Part of a small language model's weights.
Architecture: RMSNorm before each block, biases, normalized queries and keys, some layers without positions, local attention windows, gated attention, capped logits.
Each number is 500 + 40 x the weight over the matrix's rms, rounded and kept within 0 to 999. Layers, rows and columns count from 0. Numbers have three digits each.

# up: layer 2 MLP up, 1536x384, rms 0.0782, rows 839-885, columns 128-191
# down: layer 2 MLP down (transposed), 1536x384, rms 0.0731, rows 839-884, columns 128-191
up839:508532542495495492513483515553529525544497516455521531514525576529534491479464488571480457539482502534488574487480537523548478522488480495456451565485533576481501489496506472491492513507481514
down839:542534460551466512441516422464435533485506520496588574507510543499551523538471554546485539449466482550535478458475566500456544509510547454489552496506454494556523430498534430431516505468552477
up840:537406463483393500462485465559431478494479477523532472492533571543488547578544540508465516505432480535426599510542478561535502489543474470500486540465526498559516490544507486505471479468554524
down840:523445487490416541453521478508539527463501532532499452456477513440494483535478403528463547505459494538534548497562529497564578537518433471458472475428579582489491520515441473488529459517507559
up841:414466492456525453455496501538511538526518528498548492521503528477437451497483522494462499463542434581504500523453548560559523559500491502597466470543531447430514503467557530506511558486530460
down841:525461560508470469553512466498527522451511523514572507500519600400460464509506501530481524455475457545558475526421524546506524563459545479529553447516526492443518520570555476537563474513470510
up842:446402473508435471450525518455510444536502517469493507560534468523559546523487475516464440542466457533473461513561543485470492448389462466480495527489495501436639507535488498440441508480498452
down842:485410506590466541524456446514473489564528443483442516551558468553453447466561466548546574473433465453471496466473558555513427426573482380578498520469544464556479430522561380534450538481479558
up843:521558562573464543474499480500530482563490466547476498447464489498469451512465490491442536467439519518509519536519444521469487458489460523536516573454498469531477519458493517590458484453521581
down843:530457474505495468495518461488496492488510453567520396484541552515467471556457459471526485525554496520472468477467443505503475456520510513520516528464486512464486445508499531484549483527420472
up844:437502486512519497485520548502505541506447493473507457536530501503540464503482489452577488578514522450571493484480488494576433430487444520470448484511570496402448509387457529465522541409495556
down844:523578454463495527517402422508551502509547519476537534420509450570501510461470523519459544450480525577528425545511520487514552506469532570538526499505418478501494497498469525509400498501515497
up845:534593442466499505508460510520494480470472489508488600459434418468505533496534490458494483475508423545475450470438514500532486473534407523557530523520487445501518583538595529522459475519576463
down845:524481437475487486511507561448499534525511421512487516545536520478488527462498486512530425528559487559556492553504445581485509507473545511466593482493482575488509483523480479453515516548527532
up846:435558560397527478465508465487455514550526448456458551540465474511514528562510492520522499450501494486476559510502465464474519483517449524515453524550544581400434497508487520486409538435552507
down846:564449538489556507465519493434456520449546436425405511519427567591506545537502539462459477588524538483478551465475496479535541511546592491578433490468524564484405535476496518485471533469505466
up847:481495461437447505433495487514461544514495443471505546506444444483475547489526571501444439466569448459462490522499548442548475528555574544545451528447476497514506545448526541464487546461541441
down847:515536535587527554549528523533557443462467497497458455548575551518544463457483454479553537496487521561508425483515484477427510468515434492476501496476510504514486416527435485481536493538508522
up848:580505468467514454482495499584546504525508535527461510524546542481470553606576514492448523451480523448473499484472474577519467515526538480559453508530526530502448558485492488511517482455524445
down848:569442498533493527575456500457553464523492436513518502484501515522552496508494540477493529469489543438526491567506544486458494460527533515452501469529428524516483436512536474471457460520545453
up849:505530515532460493447545479468562498412481491469512538474505474576508503556440451468454454496538494510466463513466572558547529557512515511534541564495496581528473523402461517525454485559471496
down849:555481516572478515508511493497518519515431485510493509562542422524575421580407532572498488499460585489453549464533439533485481491530459550431552495545522524510570513496469523422511429505476505
up850:469480531478462519478509463573538441490481562505512505419448470520476534509484473420520511584492585524512609451443514497504487521451404516558503464538509573560529499541550502550461455468484411
down850:535462489489518509449581518555493523569479486542519443474549531479522465521537573465485459506555560459533496476421523573494453476470524486532528465555451506489443482490463398546554535441538458
up851:426481507424492480523527487556524438460494532423509513528561485461533484556462516452466541479488541518387549548486500412499489498522518501483483579539522532470576524426533450434527572522505538
down851:444537500537545441582507460457478572491528496566488512462485568492553504440514514489486435490518512528542420483510577513581552561546524488560478518500519477513469462510451494524451482512496531
up852:485548457501497501470548529539457525532548468503575471534503489459475497481492550491506451485554545491498464474527508533531524486460432418520509562528543512463507524447461489485466463503570487
down852:532493527547535522530541503451513451452530554522498486483477461516481461529531498550483467495454500531552410523539524450464451498563510564519502460526463480484490556597439542478534501488467515
up853:543515507417483509465525407446526450508501452550496485491552490532585527468376453512525470492510496519404486478587424542535564481415496500493516526560508473465563479440446504417519499506552501
down853:433467489512525461517416506492405518439575460482500504510481544489493544533538501483515499524537465484563456534436628457510510577489496522491510509463484494489447483515490501494500518473454525
up854:380453459453518525475521523520531434474479486555442495513509487498481550598521547489526528543446471454580511447535416526498500482517466566505549487451479494415427585444479521501544536449501485
down854:505498552482471519513446576405443592485513536524474555529520490484492475427434423486518514461506573465465502591472434539507531502518501545497492523430574506510449474536421517500433472477511497
up855:508461540430528492459486470485526583567477485468501495562502483531527502517462546506521488622533488493469488479450564559473552520440543513531498527483599543520428577474517490475545472434519392
down855:507554473433548517453484469487500407519542518499502520561444452554510498573535454473488495505456537561452504490492536474619541554567580487477511559548548548487535447487523472464451494521539451
up856:473545454543511526493595496519518546477474447499497517565469465494464506529461483451535510489461497480516534423561510486530527463511483436511507605508503511534465513509501478543441503444514573
down856:522506525464544549519500512440525571512465497543495449477486494421388525448473516533464535464507440493521549535437532475501517492539472438502541474450542448445522419557466551516538520493511469
up857:449468499532494493498493514498469437468440497494428547470486490515496547593553499500568561490456465541465457460428471461524546570476493537496562471477485518534488483505490452505534464465548393
down857:540527533484498518520479415525456435499509439518441456471574512496419438527440466525511546527524539527484490510552497516576496483565498560502451460494490489512476488532484499538485429512538532
up858:454490535474457507463501498526457567486528560481517531533463492466462506476523578480466450500485507532477492527578474467485533512532513531473455460539539547477448580502510582455394511484517553
down858:493487578456529523505475486528511489490450555470435536553490534539520458536476510466511498451518536485511486484459472486553469459453516522510589531493538477577511547483484510571546525515495526
up859:512540509480526563460484455437563491533519487479530492480488521497533484477496519466520545583509476512516472485419509484496502515504557458538524486570549532484547519508485539543457479517469527
down859:461492547533500521551513519514453562451521521534445523546498535473509465556526483547443461570515452546492435445527472530520547453485467503445480491535523552530538461500536460393525445483505510
up860:472451495480502497461431538468475413485548449522555507503531503515415504487506460502479551473559458420513475493480533521541484545527512484468539493484469497532470504492491472505448477496464524
down860:519548537534463512464568614537500574487576455457447469558511517566502407479495490529481505472497502558469568483496476520497517538473466462493492473540450512532477542493511556430486530450512482
up861:423440513494448525532575481516522461471479410539553496511529527537521472523426525478479486510436505482434506520510530493503473572529471502503506467455545558509537496456510485537440511498527455
down861:491537548519448544536479461485433470508530443495492480428522460485455459467564501499498502455433469509506498502486476469539515554545464450524486524510531484531508480466516535485469508497484499
up862:533456431526478525552516514555493526579509428528492518531531442503488565574522497545552492466474486519502459421559481464543547552434469548588514477532533467494467570507513483566392468531498517
down862:502422477475491499511543549495495464532467457531545510488459481538554450467485419498490440496475465501511471458532427512561501499519539457512520517589492522495539532510488535543533472405530484
up863:502458476489514534474566531489464519538529523494449508481521483502507458488500528524425549556486498513522506487493479490536525479449505498472505483485491518487537511505495485498518467464492455
down863:498497479480489545513519551481483503490534501476512488463520536512561460479452490490509519511483556529483466515502486488470519483515489481474526500500487511499517487488468501484482453518488457
up864:507473460433395471491465577440503526520469498519486525512503463525480564544562538488439443530585521462525556457529414482472492449504476481535446485551491479532442540522511482452464457446591471
down864:485472440501447459552486478450493476491484517526504483481472484475505531544525538550491531555496483513512514480470447507472477471480483471470457429504461492506545526511476557520464441544522443
up865:477435462463479474462563535566535493530517560539536469478559489538510486510500622523497570485584579484545459529527597500479509581499546421557468582536562468520549541438535484539460505552526537
down865:511502484524506531509549522500483427456540550507561441489478458548490460485540512520463543508514562540504538522512477412502467517486449631455535522508488521493424469440548488507451463496515475
up866:479470552512519511502493554570464492512445433474488457570574518511499536518560500402432573534445485525487495432383500486515496548522472489534531598531616524436550526443477449534572442511495615
down866:569574381461545478619470530525483499475510577487493450548498518489444474460483523452523430563471503519558494520539540613520564472550558476455466486536515469588492529485559527466563523414488514
up867:510567480517479475498535527463499518499521459519556496483577533487534508434481483559489480462521488433477496594473444444471475479485515411445528492473516515508579482510580504447509446471539516
down867:520465526476512513464484444515530508489506522521496518527452492487476548550542467435522475503457490536503509456524533553550508513515455562551464518515495500509457488543437495513482566507458453
up868:526427459481510556504439456500504510593570412510494507499503506541444470497529479496560464490488477495518561487537470461534449548473498499503493498436412432467477530460523462487499558479546495
down868:481605555507484497476531561469545577509530451512417623511587465550534419449498546466522472511471499486519542569528439522514454481488519555495530538546550482490549491524466507433513542468466515
up869:487462553457480546497482526459518499530414512502550514521561557510582449474523525410424527510439457563515494486497478477462481542422491529515460498470473505498522534496487506463540535514546538
down869:524458466464468484429479448506488523474528480475494534453487531553445481508484512418446444394462627551507509540550480508484490535492454473586496452556527559478556446506468410476439471493502463
up870:544510511502474524521471533507528545476496542444512524499458486410527493535492530394456462526488457514501501495446546457481491589452509498554492533433548508538471515487492535523498502513561447
down870:458449466509546536510537531485474482467549493507496455488515492487503500482492499550513536500515563485522501478559530479494578414523494562470484479463464495515566541524460462455525480518445508
up871:442422474503464473414507553577529519489454517442495487549586467496573519479569488472491466548558497465454521471509486407581516509532439548494492541560556506500524523509534517451506485485462533
down871:515548574517513472557475517500591480515505454492499448491470490452523525530549492514493503504520508519509523505462427507503529538590556484539480501478499485495501492539413554554497577575520486
up872:484507494462491544492502513483532462437454479539514523459479500547540492442522543487469519555553522545528564469504569542524515505429517414462482473500519529520541493516482545464490507440534537
down872:508504452482490368507462445550523425512554505486461533405492480488498518537584560529507501546487467535477451470426479508529503538499534540474505384499442549415522397597511543455535478604472486
up873:503554511473466561458467524478565504530460458483484531480492553575511466497448532528435506500418492531426502516542517572441574495484532514523446541488460502505410466531521473571477529456526546
down873:519572483452426523522534483484478514407526513544419516504504559517564506531460503485437495464519538468517529501479543517484470414530525535518527408528495552488495449568409498566569495546409560
up874:524498506453523507487531526573555527488550441511512545489486519468508557434462548498483485498421534450480537437503509463582416543560447530553537543488483478548550628451524490447491444515480473
down874:514492502446515470490507487459479521517558452517546499459459538509517417480454553464486578535454502463499466453502442538533478562513471478534517575521484501535510496455474529534461414439472518
up875:460531526521365452449503451507482407500458456539556565543503530403520487422515521526534483466474499502568488542474523497540517500549560414472506562509538472511548543516470435511544471417543430
down875:522479448471456486479474537504405548560523456515525545495530546577487449445425459520501506570457495561499523477552536493509481538560538468459451508533427550517496540501501575564524479494553491
up876:485494539495499519523463400505524532449513460442485610453488477526471541493555510500469653470456526507510541424470502467449525523522472506556512581492479439490555541495491448511545481424530440
down876:540469477488453417512459497551536499588470445444505456530457532499458577477580557554589496509470529481534518489462507483565538486501483472496494480471515428483443453488441497457478442497453483
up877:467533523407479513521534553523549478483475455479506551605539492440454508532517534460518481547517447457472580443479493472516465551474453486459485501466515537443477441509465558549500465571510405
down877:529473474502527533468510430482492473529524560491584496460526501536548530466548505510508518404461496401608484452522521517480493511447528501488488490515471481506544497488503420464490497455471540
up878:484512571421499503492518510533479480407528529469547535590505459475440481463517508548471540500536422467477552441385500467535480487464462482492506572533525560444500485519448466528402495463509516
down878:545500594417538484509494506552522439478522539431542423528538556447423424511500484554533562443466484485486563507442469520544418472524421551492483494506478512535540496536423485587534539474494524
up879:556458495499501521485474528544573432474491560492564439556530512466513584580503505472535467396546556544510494462508464614491591595489541475517479510466553477469402542499496578472522518481496439
down879:546468533480457499506552399574474587524528507511558510469475464512484586532518500474602533464416494458484458542407469482452417555392573572581487509510481499508472527496501484572503487473462523
up880:471444493554489586460509432548526487542497481532523536454448463483483462507533570492454503566562467539525528433509549521517546437537473586494437471446527492474536488422533525587475495543493476
down880:535455469494472482516533549478553528503551549526479446446549542519529514440532506488505472504509511582452456506502565494468582457475490494482499506522482484447540471442508472531496430540482438
up881:522482439496512557507509492473471517463479481469556481459445525527478527513486545456550550524468528468484554418436523469505449510530470478509477491518543495544494469514539493548433453531598483
down881:517523459508472510470487558543448478466530483502468494509519465515499499530484561549500498477505506493502525461512437563483536502509501508466581458475491493488447529469499507458460454553500438
up882:501481507506547491504423545460506505558506514538514463560478459513522462469571613505527586540554525549500488546518502537427533485522477441470478548485480581530481513486498505486439541534551543
down882:519516558459412482520572488573498519456463512501509534471410451466491448573491521491576527462483512504475531492515475508487566483517445502472533550531557539436525504462466469481500469537553504
up883:537517552441443416499495473481497472474488553505521527544611517569518603472503509494473488618528464476503559488573450515509444491442482516501536510580470588545465497540464452502522522506450427
down883:424494562537444525488450504455439480492517558447444486527474477456523516470469421450492514467421488478514608567545572498432513561421532511527535556551426452534578521481504555499556486461521521
up884:471512520421494440414472498452491514508499534526507522536531507514561504636474550501516502571482532504463563568455616560487451536509490433548506550435577563458510512478500501486445498520507507
down884:496501471490434403536512513486488510517526467460582488536566555507547541573494489519520487505514501548506507528484544550430495587526560510538519458502534495431471442441487548517507460572503490
up885:520478516526444513451509487435504502467505463509535567542532520466456533544526531490472436545554509492491476511461461549515541479481484509556499519540503529499544535517568531451455473455501443